Each number is 128 + 24 x the weight over its row's rms, rounded and kept within 0 to 255. Layers, rows and columns count from 0. Numbers have three digits each. The size before them is the row's rms in percent of the matrix's.

# q: layer 2 attention query, 384x384, rms 0.0477, rows 328-383, columns 64-127
# k: layer 2 attention key, 384x384, rms 0.044, rows 328-383, columns 64-127
# v: layer 2 attention value, 384x384, rms 0.0382, rows 320-363, columns 64-127
# o: layer 2 attention output (transposed), 384x384, rms 0.0376, rows 320-363, columns 64-127
q328 113:134126094170135088166171140144107162127088111115155178152147113158149121127142058135130169121116142121116140153122157124126152148124152120128110163090112155088121140170134150133143130123141137
k328 097:135151111117146114173182144131145146123088150127119134130144108097137095129110152093103148144113163127113147101087108105112157166123121151125097106106127150118105154162118120124131159141156138
q329 112:112196122109108148105096156100116091128170136163149123104105093120081118124141157125156102096117106159133130084141122112102124172133109176137150084156136182162097118098135121095102094152147121
k329 125:123110130131098125109139103140132135159110108131093113123150107109083126136111117163153112057121141170101113094172163100154124144115136123088124115157141137101095114135156114163122090154124134
q330 105:119119107124127172136116143148122142095175164159131133116094122114131095117146141112162113130101094103098126110140127100099120132113105112098154154104129145120112147131107145135125113143087119
k330 100:102139096135102148113112142170105160123181128147119143146127087112121125093153160148150055131102082138089117133114141125136102109151163169147120108140085104125146120180102114162156110116075145
q331 100:121152111131163168182142098139099123092127112133123150130127091111128126121123159143130151145134122150109112126091143150106122146204133126093111154096074099087145110128129119125124140152102136
k331 117:128109112132146129126146116132159118067132098087135141138174130135179117118097124134097153122161126145106148157103114104120154152136154119108152114124118109122138117100187130126116127130149119
q332 148:098148137112105188121081136090110102178176118145123120127130139063116141133150183140130111150154099136128120126120093155122078107131105116142159047153141093153143104076137117146140124166144131
k332 103:086121129106139122116082140115149127156119129100134117111086143124084125116105074144147136149145100130124088131151126164114113113120116107125156131177134100175175108068166111098152113135125163
q333 102:159115097119152157175132130147086135102104119143142135148131129165153132135115078161125131120123157128106146132116131165122147166118189154118119127102109143142109153153080109079105132126140107
k333 100:138135105125131124181175127146077130119129138161131137134171134137149127178099152174116126136133162139107131114119125110121133133160120182155101129107097154096099166154142151134119136084140109
q334 080:148095109178151125102108150117099138125127131103142104149121131162120125145116115119127156115131144087130132164124139132200117124076103087105151136146131126139133108119128154137082151151140130
k334 084:106107138095101101099152139107150116164170112167114121122144073096072118119132108123140133117135061161114132133156084142146099105131118106181183142128097165152149136083138113176113108113108163
q335 100:141150072134092146119092074066096129098157133132114135120113131115099115090108158134104110117174133113128112168093119180123105130140116100093094116134109099153153087131141128125134142141095127
k335 081:113124142135136137111122113094132076082081143097167143131125141146116191108134153084094137102133119145131168120109144173123154154096133153083118114169147147139130151106129127084133152168120142
q336 079:125144149185117115116114099121115123129110141132127157130102122137059169083125079138113126138122098170137056092113129124166126160126102125103120143122155102170079151148126078164123157110109129
k336 075:146181129125131150188135178143116118135147101113127125106103160145185163159140140168137172069182122136133171167094110123075119144108150151103099130154151101120153111130110139136128121110178131
q337 082:140136170124142124131148166099149139121084128152096090126134107145106156136150132116129098126141112152123118128135068102127142157134130080163137163125140105148126151110104158112107159194153144
k337 084:152045160146094111111161127104099136147157119122103109162128106130126121165117137134111105104127159090156116152130105136124116130114127116068155132161101178136127128146106138095100085101129067
q338 084:135168065159153095146158137177183114148074118157098123102137138102124136125178132085137139143125120103112161113127117101131145108089102121142118111126128081068106125142115165155142136146117150
k338 104:138085143133115142132124125118081152131144117115141113142105148149154177140120066148162110154151141075102144131114169098146156131141136125082139172145132095142143113158140175065117112131129079
q339 082:111108126120103090130131180123114161128179109152177155131161115111127138178144158144151119122118101190148074105076084143096082124160106108171172148110119156122135149135133096109156078155130084
k339 103:146128070163181153174136161126163050123163144121147142140126148144140123136149097149105148148103159157169100133127125130147146157148122153116112128112108101113105139134146156123082113081141110
q340 087:106124189113092113094115123119132169154102087132101134132188103123132159135130122097124122146142105145140137088142124148116090099148097121170132150141152165142130094094116108165159113171110161
k340 087:178134132110126116130119118120109139144112195087100107128082105118142168080098147123133132155125144087149175148095130115107115177112133121078135132153124101151109130120088124086132145137130108
q341 071:136103072134108128154151160197133130105189128128173174125098149128106107150125143161138133089129124144121111111084108162127129126124094139120116108136108116108118137156147112119116119099146074
k341 083:131156097097166140142179148136088113101139137140160135120149128105137101138156132133106140125116147142145099102141126116110151131143090174152118141112122148100097143155153183126093126135140107
q342 093:108136085116081137174146136166089105087112104142131161134124136127119097131104131104133137139130112123099188102081142147099145122130135135110137130069093116082126143178107109123135124111132130
k342 097:157151060160119129121157111129157138100097166090143153123150197108153093155113152128079132116119180124132124147096132104105157139143114122106117118106123098109159117161134098153143123121163126
q343 089:095152132120109107133126115143124165113096099134109175163159133133144139123161132111140123122141117155092165124121102142131099133142156128160156123135104152149112115128152172124198097099129143
k343 104:091122119151100159110119127110131152152128166096173138130090128135177119100140123121127120144139108127123154159113138167161140131140152109106168153158149087150191082095073106130157138145146141
q344 115:119146094135117139105114138092129141174138115125133117122123098114114158112186125141145103145123096118129100090140060123132065084131078052128176117126113104122136109085088119116117133161137129
k344 131:096124111098107106100106100114151124179162130150109118132105098166090152098145065119139113139120117132096089125149112125123117123148131132134174142167099107184141093089115096083146123112100119
q345 110:127082158119133069088137147117129139091107165102155099128124124169117134129125075128090147111132135126159102112176152090124159146105116186122117146162151171139065164150118125154118148104145114
k345 106:104118153125155114117136165114124142108113128165138112109119133118121148124146095123093115109114096091143107097182127084118124116108098147149137127138123197129062142155132117187135109132142132
q346 103:133137120138143120119137139132154164093138125149140115137146164122155131057091126104109169084107119116132172114129143138152144147121149120133150133124157123108091131126094118083166129069165091
k346 100:112146148173107134150120136143126112143146125138133124152176090114105109137116145142136168135123153100113168141117142134184151141150129150130136129103131101122150117135152095108151137136122111
q347 101:129111096140160106124144113149145118136143118144123172146114105112110103111137160146140126086152117136088170121127111119154102146149144112113153113124102104126106117132169178124154146107157150
k347 107:107169096134098108121127160179154102118140105134100132122155123119093123116145116136138128055124138176097175147127139110170101116146166160136141114140104102137148127113105146165132133107126159
q348 092:115135123103126120099116151111122135163119157104169118097121093118110156128131083098122138109110107150102101127139166108130129149089130144127125130130152189160120129100137113128123142122117136
k348 119:120136159139131155096117134061142153147145114124156110109113125113146145095144073123130125094140126171149084105162162168133130119135154087101140154133106154146127130104080122158120121120154120
q349 101:126122140122127150114142150159126171133142133093092164123159133113156118104174136081122156153145126094156119140145082140155128115118056158120149102120114113114161137121088125145126138146114121
k349 097:130131128140104141117107134152116125142166140123153074132103153143158115113121142132118147115099112164087116135159098174125105148121113134136136140125068112128132124128115089108149124112130120
q350 105:125150117144079127155101118112111121160140083161148154153127126116083110123118149136121132121175109124147145143105122138118109093149128139137121123114161117140152136117176179151133156150124129
k350 079:120108149137159097156112153111185087121110139082140088139133154141147110110125141132069149123102155133136140177117169150138097171070145111108131154186100128161177140096140130114156106169190152
q351 088:130093125133124132079149167142190136128120181119141112070109118128134161095092111118133172122123119134158138123151121126173130105164097141137154130162177163102087109097099104150116153093131150
k351 099:130123158122127118114118102098125137146135121151150124079123109118120146109099062133158193101094075108135127135124128110136101089159100091155129143137156138115099101148169131112116169134128125
q352 096:133128151106172103114115156146151122142124126081138135127114088181153162112136115130110139123098142118106117152107126177147159129175144146152120133152106145162139116124108150129115151093124124
k352 088:141156120148155177125156109158127125138103120129167131132110126148162161129133069135137133130121116145146141146127135151103156152085160115113088110129178140103065113124081117082106124173158142
q353 140:148103111170151080136146147148122150109094160099158153146095165172136112142111081141123164140111147085137166153136153087164185151116173138109123139116134137099090142190142136112124174096150115
k353 077:072138107144115122127143120147097159178139124144086175141142108094080074120144143125121113134150094132116141133143105089128089105129151136146166149100103157119156097126149137191132117146133129
q354 103:168125094152123115092110126122119147144112106089146170161104139149110133162099128157124122135139126125145120119125156198190167155094146143116133116125138124154107136142157134100101197104131125
k354 105:151144138115106083101154115155115113115184100167148158121141149131132114161118149166140112061131118171143150126143107105135162154144113161166147117094112187098123124131157157124113096124119115
q355 102:146138164126130135166117109126094095145085140115130110129109193124175137118118134105109115115107146115100147144131158132105123159068170147131086111131104117154118117114095116078147106142133157
k355 125:144121134123158149101135093107090125130131142134092153126132135145135151117140139106113091140157167135147091117125132149094141105129130140099104150126103135120124138099063157113122137166142122
q356 102:092137184111127137196137120121155129162135090110107125139186146128165121121104135128110125133128104144168115087158125111124140105135123160135082112127143124110147133122134146185099085145113120
k356 096:120116138089125137145091135168134133116133138111082137101131190144153116123132119109104189161121105083154107147109079105106119090124106136167083140147163118113141109118148155091100112159117088
q357 142:095135142132105188148080109103135087160163127152110121101139098104120162132151179122139111131111094149155126122140104171081093107107131121143126058140117130152135109081124104153115123164118113
k357 078:109116129144140146130092104108112135127147129114144113099123141128114133103118114134145135150130128117117091137146130144118099106153133112145114147159159100145144104132073160057118140115099103
q358 103:123132217107137126122084101094105120146145109137120101157125142131122165140096105147112112155108115136158088133156115120103126172086153162160137129113163106170141109113145156158120145143151067
k358 078:163165140164166134140097157164088109147109125160134117118111179157150152128141073154129142124110105147153128118169124127133126180111119131113130140143144092152091148133146200125163129150135104
q359 126:116163164098122176149104106150132094166138111140123144129123134120149166140123170129174103161137108142131147152092101162106092121167147117122145084127098078121173089096137136110139125149130161
k359 090:157148110150134102126116132168145112127100134096135109137105162171163130145102115162131131121143143100113140179116144096095123153130115135097133122132178102093109135160109123076136129097139115
q360 103:116125079113141094151153133159133118109091145104183160137099107147102103099149040141148174113101111144086152142091189116155179115146130142098102191113135141118118112166134122128148119089162162
k360 085:135131145141151132129154102142169150118082123090196143137158127116139129155137156120098138115133135119110164113072117152151143110081144126103065114108081127090148155144118109154115149170165159
q361 085:179119124155129142130089138104119118123151171104136076086142150098154137103135130115073151121108129121173113141155165126156125140052138131112116077132152118145116142093102120112092116134146106
k361 097:110148128088119136140122116120062146169142119164089120107156096066054114092182096105119117161109107146107077127147104145093103093139110114163141139126125129153121095084105143129143122132122125
q362 090:138197134136109136080129114131146142136138099145124150139094113121157130077122126122103120134166139119080128105107099163127123124151127127108104196125084158109127117128112141080157134111135126
k362 091:138124192132124147114134115079149127096147118119161093123089120163161139112145106111110139107124124135142168134093132134141143157089116135103154147133150165133129109096131093053136141142100141
q363 098:152159116137117135145103127103087133138139138128158122130125162109116115139086079118127161157119112123153129148138164132119189145110149122092118120114183121132118131125129146127110120143145107
k363 097:127114141112175097156136116130136148128124145136162133149167132111137120129120121114119166128105104123089109094121076122121123144119136120149156112096154136128132124138170139113148089142139117
q364 086:136146112139121144146105109103119112113178141162106125087116160095146116120093198138115114127124109103144128112138135128110152141099156119135109103111129108161112129125162095085149114146091097
k364 095:091112122149140123141100110131113109146125127109097162133143112100088121113128142151160106166133111149093112108181149151131134122142163162146106157140116072132153117097101142177139104132128126
q365 103:113145115171139153132105107120092115124156109133122091150162164096100094186128118103115105088107107147157124073181152119159136181122156174152091085104138155118090146110138136116074122142121128
k365 106:130124156132125137137098141162172129088135160132102127097155155111071128146141077109123111113109117140119154090178107099191132141116109188135158092116152119127111095138182168107139169148127125
q366 086:128134137139161140139138115150180134138118084127124177139128104121137135087125143120142138112120116101107164119099120139147102125173121114131117175135079105101181098152129182139171133115123128
k366 091:135126103161139153133126092096182102140156107099167148154127133128185119135125153096135160139141149159144178136067119155145145161132114128089138115113149098112156128129110130109124138171100106
q367 086:120145142116151123074110137114104112163136173102145129085176115101129141126149090155116133114143126136189111171131110131117096171120109126106116100135168148144116137132151118165130174131148122
k367 098:109129123066170150123122137125131104113108143118204120116150093117135154090100104143136141108098117134147067100185160123128105176145134126093108106145142156151106151116119163127137125152152120
q368 086:110139139099094125100151106166158156123123109149128126120118131096133141113129195117135094149137134135135128124123120102062111071155095106147156145130146125131128132132132128128152102089101148
k368 096:135102131142107167134113132119126166120116121090158089142111149147171131118147134117162118155131132076123121143091165109128131110104114092137110122138179076131159089135142108101154108107132081
q369 094:155129132124164139138142153146184141088100133101126135124122171124184146108122114089141137104104128112091179139091088117131117147185163095118132187099088078103132119150111128106160118086127121
k369 128:125162112167106111152145077138135096140107150130134168167116136125139148106102145148134132149159148074118159138092108120110157134137147109093099115090170074071090156142137119095149151148132105
q370 094:173153172099130149125135121122120137103159143121083102137126130138145131165160114119149100134115174134161141182146130068135131102144085118112139158124136109102143103132091146117088103126147081
k370 113:127178129139147120112127135137148086119121121129144130147137120104143107151155108110126079122113105100117141115128106150153143097118124121130162123099121125086126135135115104110111113108135087
q371 100:149101175130118149148138115157120119140109114126125133141145188136167113154132123131129104137116145097113158160094106150115109130175165138109122118106097089148158117168141127105121140123093151
k371 106:106110103082130131131118111169112093134127139138142168119091179138139117124128136143160105141124127117118128121108137104144114154124141169133098129082141098123144134162123157108116160112122175
q372 080:156105085104160134121091125070136100159121169119137092147150105137130142186161089125119176101087119100133136136112156151161137118130138113150126131142103116135174133127104135124103166158107152
k372 094:136142083101191134102156098122113115121143130158123096161165129113130096161130150137143083143100144171140079098122128153168136136131126131159146100077125103104123101139082165155109140150129109
q373 100:102132157126116164146123104146108119122124084148102184135166094122135128124158173129120106154131112142109138134110096144132113159164105144144113108123086112111169121139122132119131144159118121
k373 083:138104092083129137137111110105141097127118131114182146166106186136175110091100152154075165106146148127120120159115121128123114143140149139115150161140102113149112145065145140091121146179188127
q374 117:152084140139110114140169110185133173100103137105140149120148138144122091134141075122137124133121148155130130109169150112132167182149152157128123140124101118109087166175129121164124138075114133
k374 109:165128119150116138150120124188085093090128119145137120145129122121133107147125116170155096128153146117120151125109127129110122162139138166154080081105144156091112132186141117139140138157143121
q375 090:101137091102106124158158147178123131117132110146124106142114132117121122134112176136160128117132098128068156137103125120109099126187134103142161149118080125117136137137111112115125127086100150
k375 107:099107069117083130161121145152148125133147083113127137103133106135107129157105156183154115160174120122082132165097131115132103131104156102140150127122114113164134086125146114156142130104063159
q376 100:149110138124173102127152160132140143093123176130141108104074111147098113141128122165152130112101150128110092149148112066146141142124122134139138144146099106130100134146147104139103177112111128
k376 105:151123115162119141123146140193127094128109128170127151117134089134143145147142086165173108081116123100112156142122106118141156119115126136137106121140116137095082130166154102168145134108150154
q377 097:141109156132093108133110163119149136118119159111121078148135129137110139116150100119131177129127145118165114143150127086176133142096141161136151122163160125105108121104132140162126120142118125
k377 100:148146164146146132147082152101115101151106153179111130125098147110109129126130121103086163132128109107157164137123130148129132112083101137148168134159113163148091163140149110159132156138150139
q378 099:159132121145120133120166117150132144084105172126132132117099129153113102132138115118113145126134131143112140114143089118161157171175110156144158140132100128097062160152135115151122206121119156
k378 126:121153162155093085131132118175100121105109169115121121107090135157115131142120078133130135098122150102113162139112110062120115159126105157123117109130154142115095097163177107105141148152123101
q379 085:150150108091152152126098111109127098106132104102097103176148101127167145098117127141077113088156147133112177139119095162125113122176109111132122170136065115112170132140113140103092116121123150
k379 093:101141131151127093149166130138151101105119114084127110134129086138171137126139129148096126132121172151164114131132165096137153131095099173090114143134160154091085157092169123095145111140144077
q380 106:128126091087093099108097127058138137099155145165145143076152085112121130111114118123130111112112119153140113100140155127106160135106145104136112130133175178151131115117149103176133099154135100
k380 120:122097149135131130156119098111131125112110140136112099150184096118118135118125127142117124144155121152121125096151134144125141117156180106110098101160128151122119146142141124154124118183174099
q381 090:107112140123120140084135138115180106142115114125113124128077124126125134132101138147152149132128107150113114146099145118153088108125116076124141142109122116132124133108181087132151141128145147
k381 098:134096119106093118103098151107149147146094113150082121088119125132103108126130136154156139108145105128162157164080102099139111134127147095145141102152093160175136133092111150171151133156093145
q382 111:135120137115087117144159168112135122156118115075125140138117124128131097116110195185120122108128095097088157160088115123141112085148099122102136140126126130175133131156169132134123122109148143
k382 099:083086099066120157119168126118156080156100116087105157141115142112131105131122148160147145086126123146101124154117104116144085133135122117129136149117124147129146108096169117162123123124177188
q383 106:121112135136133186129093130137092145144123148156107119132106118157114149161144056142133135140114151154077141163139106114122112166119122105119135151110117173126111135114102151069118106113146139
k383 091:121138146097132123138118145138130156141111163152141132117126107130132113136141107123114111118104128160069104183166146097163138107116123129152141142128127137160140100131137137097091172123129105
v320 084:146123161152117149140125154083111093159123167131151125142111102131139129110169121150122114125144112136159130199049109117076113130108094075125106109104155146132079109110127102122074138135120146
o320 094:133123091159146149096156141089092141113134095123145143155140167125118102106148130145179143089159111127122128107153118126158171113138103143151126148146125145037141147174132102136174133176145101
v321 100:138119148124108122057118145118137136115131116155094156049117135130128121114119136098132173158127099077112121123140118127099133120129146140135132142112143187129120112121118174117143119129121089
o321 105:094151124128101134120059142141145131109138141185125142140150135133124105165141128124148154150076150117120145147068086135102112149135117125168113123127129142166102124138154101107125164100157162
v322 099:140098113140176105113130170090114133131140120097140130170148102112094147135148165131112123127106146100130090141122132120133122127127138099114122103136093131123116149144116077134112122134110182
o322 108:109138104118128089133085131138133104133083096127116124118140129110113138145079131105112111125127115187137119120142166143095157110142146145135118112121155165081165132162103103130126101196152120
v323 093:109146148107099125115129126151123124134109154094143129055124138106154122092120092120141146148115139107119121135151095146111121088106127124132118148132148101136107120120108155153159114158081115
o323 102:100136113139114134102091143160111143094129106153182164108142130143132119139133130138144142107131124138144133111111147153086164146079133143143123154141123143153127106162173120144144124093163113
v324 080:121105160069120113118128122074100083143149145148143123103127141127150131118115093088112084122145127108161127103119094115089125107127150099121144124104147140139092144149120120075117123147102128
o324 083:161142123138139124109157132120136159114150146160096140155117132101130110121081171121158155140151134155111148114094085166107128118190122144146116110095114137117122143148131147099154132094158108
v325 094:118150120145139111180154140128157104133166117104130119133147186135110152138104129120122124124141150104109160155133111111137109135166133165124132109154117133108118112144183115127123122098119118
o325 096:105146075139101144131101136124120132117156114107133108114147146054110108162131138130127120125144134113139120104132114114108120093097130105100117138138138112065172114112097117098150133120111143
v326 092:103103133120119168123132090136127120147099104128119113125109157107125115144115158172129081106106120147074112113089082133102093090176105119183153079167123116116150126128156094139147114105151137
o326 103:114151128125105144130178170146143119109154152124167147103104114136115161157159132113115141121103120138126099123167164122164072139066113110102136162134122143101141159128123130094097107152133125
v327 093:129121139129097121085143173121135153141123144088118107129123164097112172127152159128127161188148121112144161141154081132116130150175157154125147107117145177123082113109144117123124136112106109
o327 102:095162131120128132096091138141133111144148082154112160120143103050135115114099147127155106115111103122113143078106092151108153130136129119150119093096148127104127123122163125137180159159103132
v328 092:128174089132110132149111143156118096124093094121103171083117168146161091131097092115137090168144125112083133092127087111128109104132109148158122114140163145143143136122103136137124124128116130
o328 102:117108093123123132105104127132125156120175176151165127121109185142098100147104111165115142114135155136143109183149111139133131151101114142137105160135143135131112122147166103096130108079150088
v329 081:106116118137131095143129157146125126141130121101148119118121128176108137141181151164163138140128158168141120143121123116142132161073138158066139175141157104127131145128187111135140147148099122
o329 089:191124155127132159133075106144107106177085145130113124168166098116140142078104094150135120119100114138128153096092153123140164117144160174126123057117193128194123102106116142170161102160129135
v330 096:128125121152114114132132159163144143125148121147104116152157124134135118134130126144151124125129138083146146121132161126176143176142139107140109126133139123114142114140117151114121105104149080
o330 085:141119152145135106138106123096125087132089176091096098122114103183115133116120120155083120110159136133151118178133135091138072141078132127119131118160121113167142132087105138107081097137082132
v331 102:124112131144098126133108146152088083146082125180126112128132104126080118090131121164119121121125118154126124144101100118123147141160135108143101153163134141130116130135144111141129112150121150
o331 104:138128114137159120150140142116147132107104160132129167161098101193137117124102130127154142129099118148130137125107138135137125135181127133166133128107123157200129162183118164113131108202149106
v332 088:146151102164130128177093103166099118078125113098137118164120147125104136095136108164170139091131139138078118162148176109135170172147178123112130113121110127129138118114102141150097130134142107
o332 091:082116128141142112112099144099131109161106167108122111124149091171108141161108121155101121114125132107188102181142142100143101108067104133165134131174162153155188125075104139135128119188140124
v333 100:131148079150098160149138149134105138104151089117160126079129228180153092084084132116134136151137135119139096061163107142128144170111120150076140155123160087157137121149114160158144150130147122
o333 105:127116126124127085127098142147089153132164184149133128129125119149152096148118124136136155135163118151123125151128126146120134164119146121133101150123127140150103108088153110115158104102137110
v334 100:124153150134112120123127166166150090129135149152095110115127124145153132126145138161143120155150154143120145146167094106138134198141111154173125119135133130141104113112119113146114142134106097
o334 099:091140129116155105130138124173142117138101139143160152151163097162104128126141093135119117100092097153149107076139160145112152137107121139147124099130158154171108170199143153161135127171106148
v335 093:094135162109121130122125132095159120117093129143148102099128137145150121120120118150117153104094135163124128109165116129153116144109088136124133138151153152157146136115182134153141142124121133
o335 093:108124141126142113174162124194122156113118128154168138136134092135142122151176108112139123138118110145106121119106162136124152132127146124144128122102126125165087106189143147149164118119138157
v336 102:113077108116140128154130108134131134183131109155140135117136096141111127100152154152159084120112123141112095105124119136133126190098098126116137129119097127125147122142156120152122138132132159
o336 109:148167150132141155126150116146139104125146120110133134129103142182137179116188084153123165123107119176126146104139151144148154116157116142140123155131124107126122118144158152169146124158112128
v337 081:098121163134129145191121126168149093084123097138114140125108126161178106131114173147153118106091109165125133109121128116160178155098134160086130150152108068156168119111157109171127138135106159
o337 087:142094142140141155152146117130120157143121158099128136117136095144114118100148105150129128130138140135126135131133159107155136124101127134146139107149157146193129142124107157164123094083143120
v338 086:142116159126153112115114154078128103105136102143106115199153115130148119119082169152106138084110111139173133128116130132145121035083090112091151149130154126126145128141169121131117125123119137
o338 089:146107118127134091185182129149142133138095137103111122108110124141120138142131121098119133110167139163098115133154154111138132131143146122121134141155103143134127141139125108148129108113118123
v339 106:139135083161138124165123105148124120174160112089146152142132128124107133116128084197105137093148118156134155138112126151140151131138136138130118112153109080123144128117149150149116157144120181
o339 109:108121124135133122112150105081112127182166089135136112147121126101136124109120115133165136133110112127144113088121115131118159093128112093131124096106147138093134141116135125117186137186148099
v340 098:166158103091106085106116122127131148096099121116120108085103147114106142170138125098116128165104166141138139124132125114121124146131156174067120129122166092128112156117125098144114132106138128
o340 104:152122102129123138176111160154140136132121096123064134129167139109122129125115116147133121128139160104120121157083134139124133129157156129087158109135134085147145129117104158164138132097128129
v341 101:126107117166169146092121149138129156113137152072155114198122157121112131145117151157129156100105127071089113130130125136100117098122162092116163113123085111142145116145170104177128129129112133
o341 105:089112098152134077126093166127116095156139116081138110110101128117143140128110125106126116104118089144145101144177157134139128130083124132158112124180131149100184099102146092142146124205102109
v342 105:111097133102137110097124141143135119131099136109131109080105124192156146113151120162155133143125144142130105135150103123118152163106122155126102133131150112157122119127173126116159157119139134
o342 106:105122136144138131117106149137098119154136169151149147159151119158131130122147068139125141126089102139139119112138172146156146141059130145160111093137166147144115139116142131150129155180158134
v343 094:121133125141146144092143141124126111087111132133099096137126156113127102135121170137093140127132136096138122121118139142148161124136106120117141130142108113122117140133117086097103113112114146
o343 100:175126110151148111166121142125119127140109110134151137115126108115114139175103119132149083129127112175126080114137109115089117137136172145132126088144118164121099163144116120144131096155108124
v344 094:136170112113136130120146127134164094137136112115143115116138132116134130099132121096095116152123111166133138132145090148125137138089086107096114103146180119118134147100101112114132150131094141
o344 103:120126108102119114148123122140137154143130103141153162127131149137095119144130121127142147102169121169093110112130149151135178135132130146154141133115134141121085126169159115157140134107121118
v345 101:110145099109161137151143109134150181110157115103140158111095145122156109165100154099131095154106136120102136106130130127128112080104127159139114153143119087152150130124146120127112086138107119
o345 110:137106131134087164117136122130119124141141119080107101103132176081136120109108143113110123134144159094126149135131164134143136144078141135048134126139155115117157085084105136129119133020147111
v346 092:123136178133135159148149144110111113166127195126132096114115116106114149158140119173129143131137143152124109159133128154098120120133106115141125093156189117138130110130148110104135142117103125
o346 100:089149120114151139124157112154117147084132100143173187136087097081158141125156146128128102119142099128131130072137152123118130143135144109134119135109104155081092166190163132132161131126125136
v347 080:140149142088110135088150126121149165155125127133139099137160103107121128131153127065106126157099113091152118143136127120131106105157114139169123124104099114126117128131108113120114133113146131
o347 082:119153137119128092166100108147142136075121063138103148103145118093126156120130156072150132140183146110098148093128144136135139154198156138112142144144109103106108105165124135128116120057098144
v348 089:136120132149165169175135104122157143085148122106128113144098175157155114144144121100118139144092138116066126132140129130096127072115100149162152083115125097148133124141146149142136159124134144
o348 098:067108113127099117111132146124125172111163142108137123111128147072125102104137139131085136137184127077130119174172165108142131118067117099126131167135124105064136115098111094114140126055146119
v349 105:136120120127118129122139179114121117142126138135122097096164103157115113102139134165095119152111146137126096133158109165124125136115115127084136120155163105162110140139090146108129130111134118
o349 100:114124074139155085147111137145124127080116135115148147116111163158117115157117077116132152082153127205123108105109173121130171160096141100105124141143117149136109148197142130146118105143144111
v350 085:115099172092154116144135114123171106131138172147112095111139089122113127115172156089126153136106134128188112149106110158134134137110121130126118109086131120110116134146113100083146105136098103
o350 094:147147135112131134090141138140110151094130093134140166124093141047123141087118160118138117146148120129117138091136106113080169121178144133121130108115115120061073137146125081129117152105106126
v351 092:127163149133138158119109154136150122132105125115125099105182117111097145130128128132137093065106114130128113181113172148055096077093150128131149118134158150126122135126160087117135111122110159
o351 098:138126079136108159091091105122113123113162094157159143120114153128147152172117104119106136133116121123102101127124105125153106116131121112133122147145123155105138129119117112143100118117151156
v352 100:130093133116112123145156147122145126149134172159128131111113126156100138128123116135159128153106143150137136134140102138106108153124090168129130114128160114138118125150156141130149160104110089
o352 109:122160140120145139125131137166091153095133142129115141138125116092173116090162115157113141138160120112101144117088151154137141143117135108128134115081119103129103146144101135145109116141125157
v353 093:139102073105120131138138142131147145165118140139126130130145100097099145147146127142155119133136110099129144148087131133123131123173146100159164110087076168138140119154138115166110107140101117
o353 101:140141151141131149102112128116138109106137118118107116113109123084140142096119171128130115149106135098130157138114078118121082124173131138120121140095099093140138108089104135109129131119123136
v354 092:123133102084148131154119158126118132143144120196098138103137077148091118107174119117136125129110110132185153090141087102164099169123119130147097117106134137095106163121133134118106099132119095
o354 100:167149161111136105133136112166163118133098145133076093169122151166113142128137108115124129142133163143108146157075144109134110110209145151112156110118122122161115127150058153138123109131127169
v355 100:146077117122128096118117131102119144169132142132134142114135077154089147104168113175127148171139105091178127167082114146178131122126138132138102128122099138114144116137127137113109136133140116
o355 111:140138140148141110098088132095116105118104125125088110143119161150128125136123144109149131108089131128120139124102093093117142106184124126133124143125116134129125129140119105095154139191128119
v356 079:138161117135133070115127158145161139110128121084142125133088106187167137149099116136136127132103143095114124150158125137142131139142143155118123195141140093153137137120119158126117114091116095
o356 065:133107128131140147153077137124104084114172139105133128114136147124142133115130116129130131122081140132159130130102175131144142150051141138089102062143158135153139117065131140122109126136166111
v357 085:107115143114099137153114102097150122115087102154125147092129092082127141168148102080145077118098143129095152106157132110070083120117169120179163100125127202093090145136126125134143113152142134
o357 075:126153151104122142089155111146150162135126117175110113131153128116120119124120154146110140143133134105102125146107089155117099107197074141147137157091124106117122118159135146126124144090122146
v358 085:116135158153142143093158108101120132109106109136094121108138148126168087137119183114083100136147139158144146123126096156137115107097081120130112132136113106132107149115104149101124136115122129
o358 091:137111109120101111138111135133145129139120127142188144098127148145096125164131082112133111120152114154112100114160140146131150148101130110127122153132119149114097097205161088136137135115130135
v359 079:133106155114085110094115099081147090135115124127140151068148088129122100092117111111136135178123109114136125119136105161152099106138144099168116143136148155118146127119154140127151153131117140
o359 081:127128139111137101127157118182132138096159090184127179163099160156119152114169152107159155126138133157096149100114109111103145147210131129100140197137107106100124111143179124129163160094107118
v360 101:152074113100135098108120127068104154136158164132140098121149172123095128065150130149084150141140107141170114165099084158117120106131146125140133132135156118144111141138157115126146133124164109
o360 106:109141111149147118117154150157100124121170150131137141177095121101148112130130117085167150115137101126117146092114156121127166143153109080130110127103104125068118169129113099100146132167141137
v361 086:139149069128104089139137119094118138104068122134130119090133133078101125094091119074123116110100120136119121135142181151114109095143148110145151108132176150147110112132143123091133143093145145
o361 091:088088084121151136150160109123154181091164072134114143109121129083136089132125169134133137149164159138089115153102127136139144114184096108098139199086094087097143148129108151136137130080153121
v362 089:125093167103129140131121108133103161129110120129130147114139161125135148165134148138130124112151108106138150106109175115141102116123114135138121126106135134110155100117150139114111093135146123
o362 096:144116163140105163102142118088101128096122165096114078126120099164158126096188168123128128157103149088102161181138077114146074117129117140121152153118118126175119131075093136121108114096113144
v363 083:135111124152134107110104134152135192092134105105135166143108146185119131126093121160146136133134117092106140131140127142172144154115118161138101153145118134135163110123143138170117159115144083
o363 080:099090152147116125153097124103127080158163173086099087134111132140133137113143109114122122116084126127159136164154160118158118132045110124133121103161172114172170116035126125118115118170120130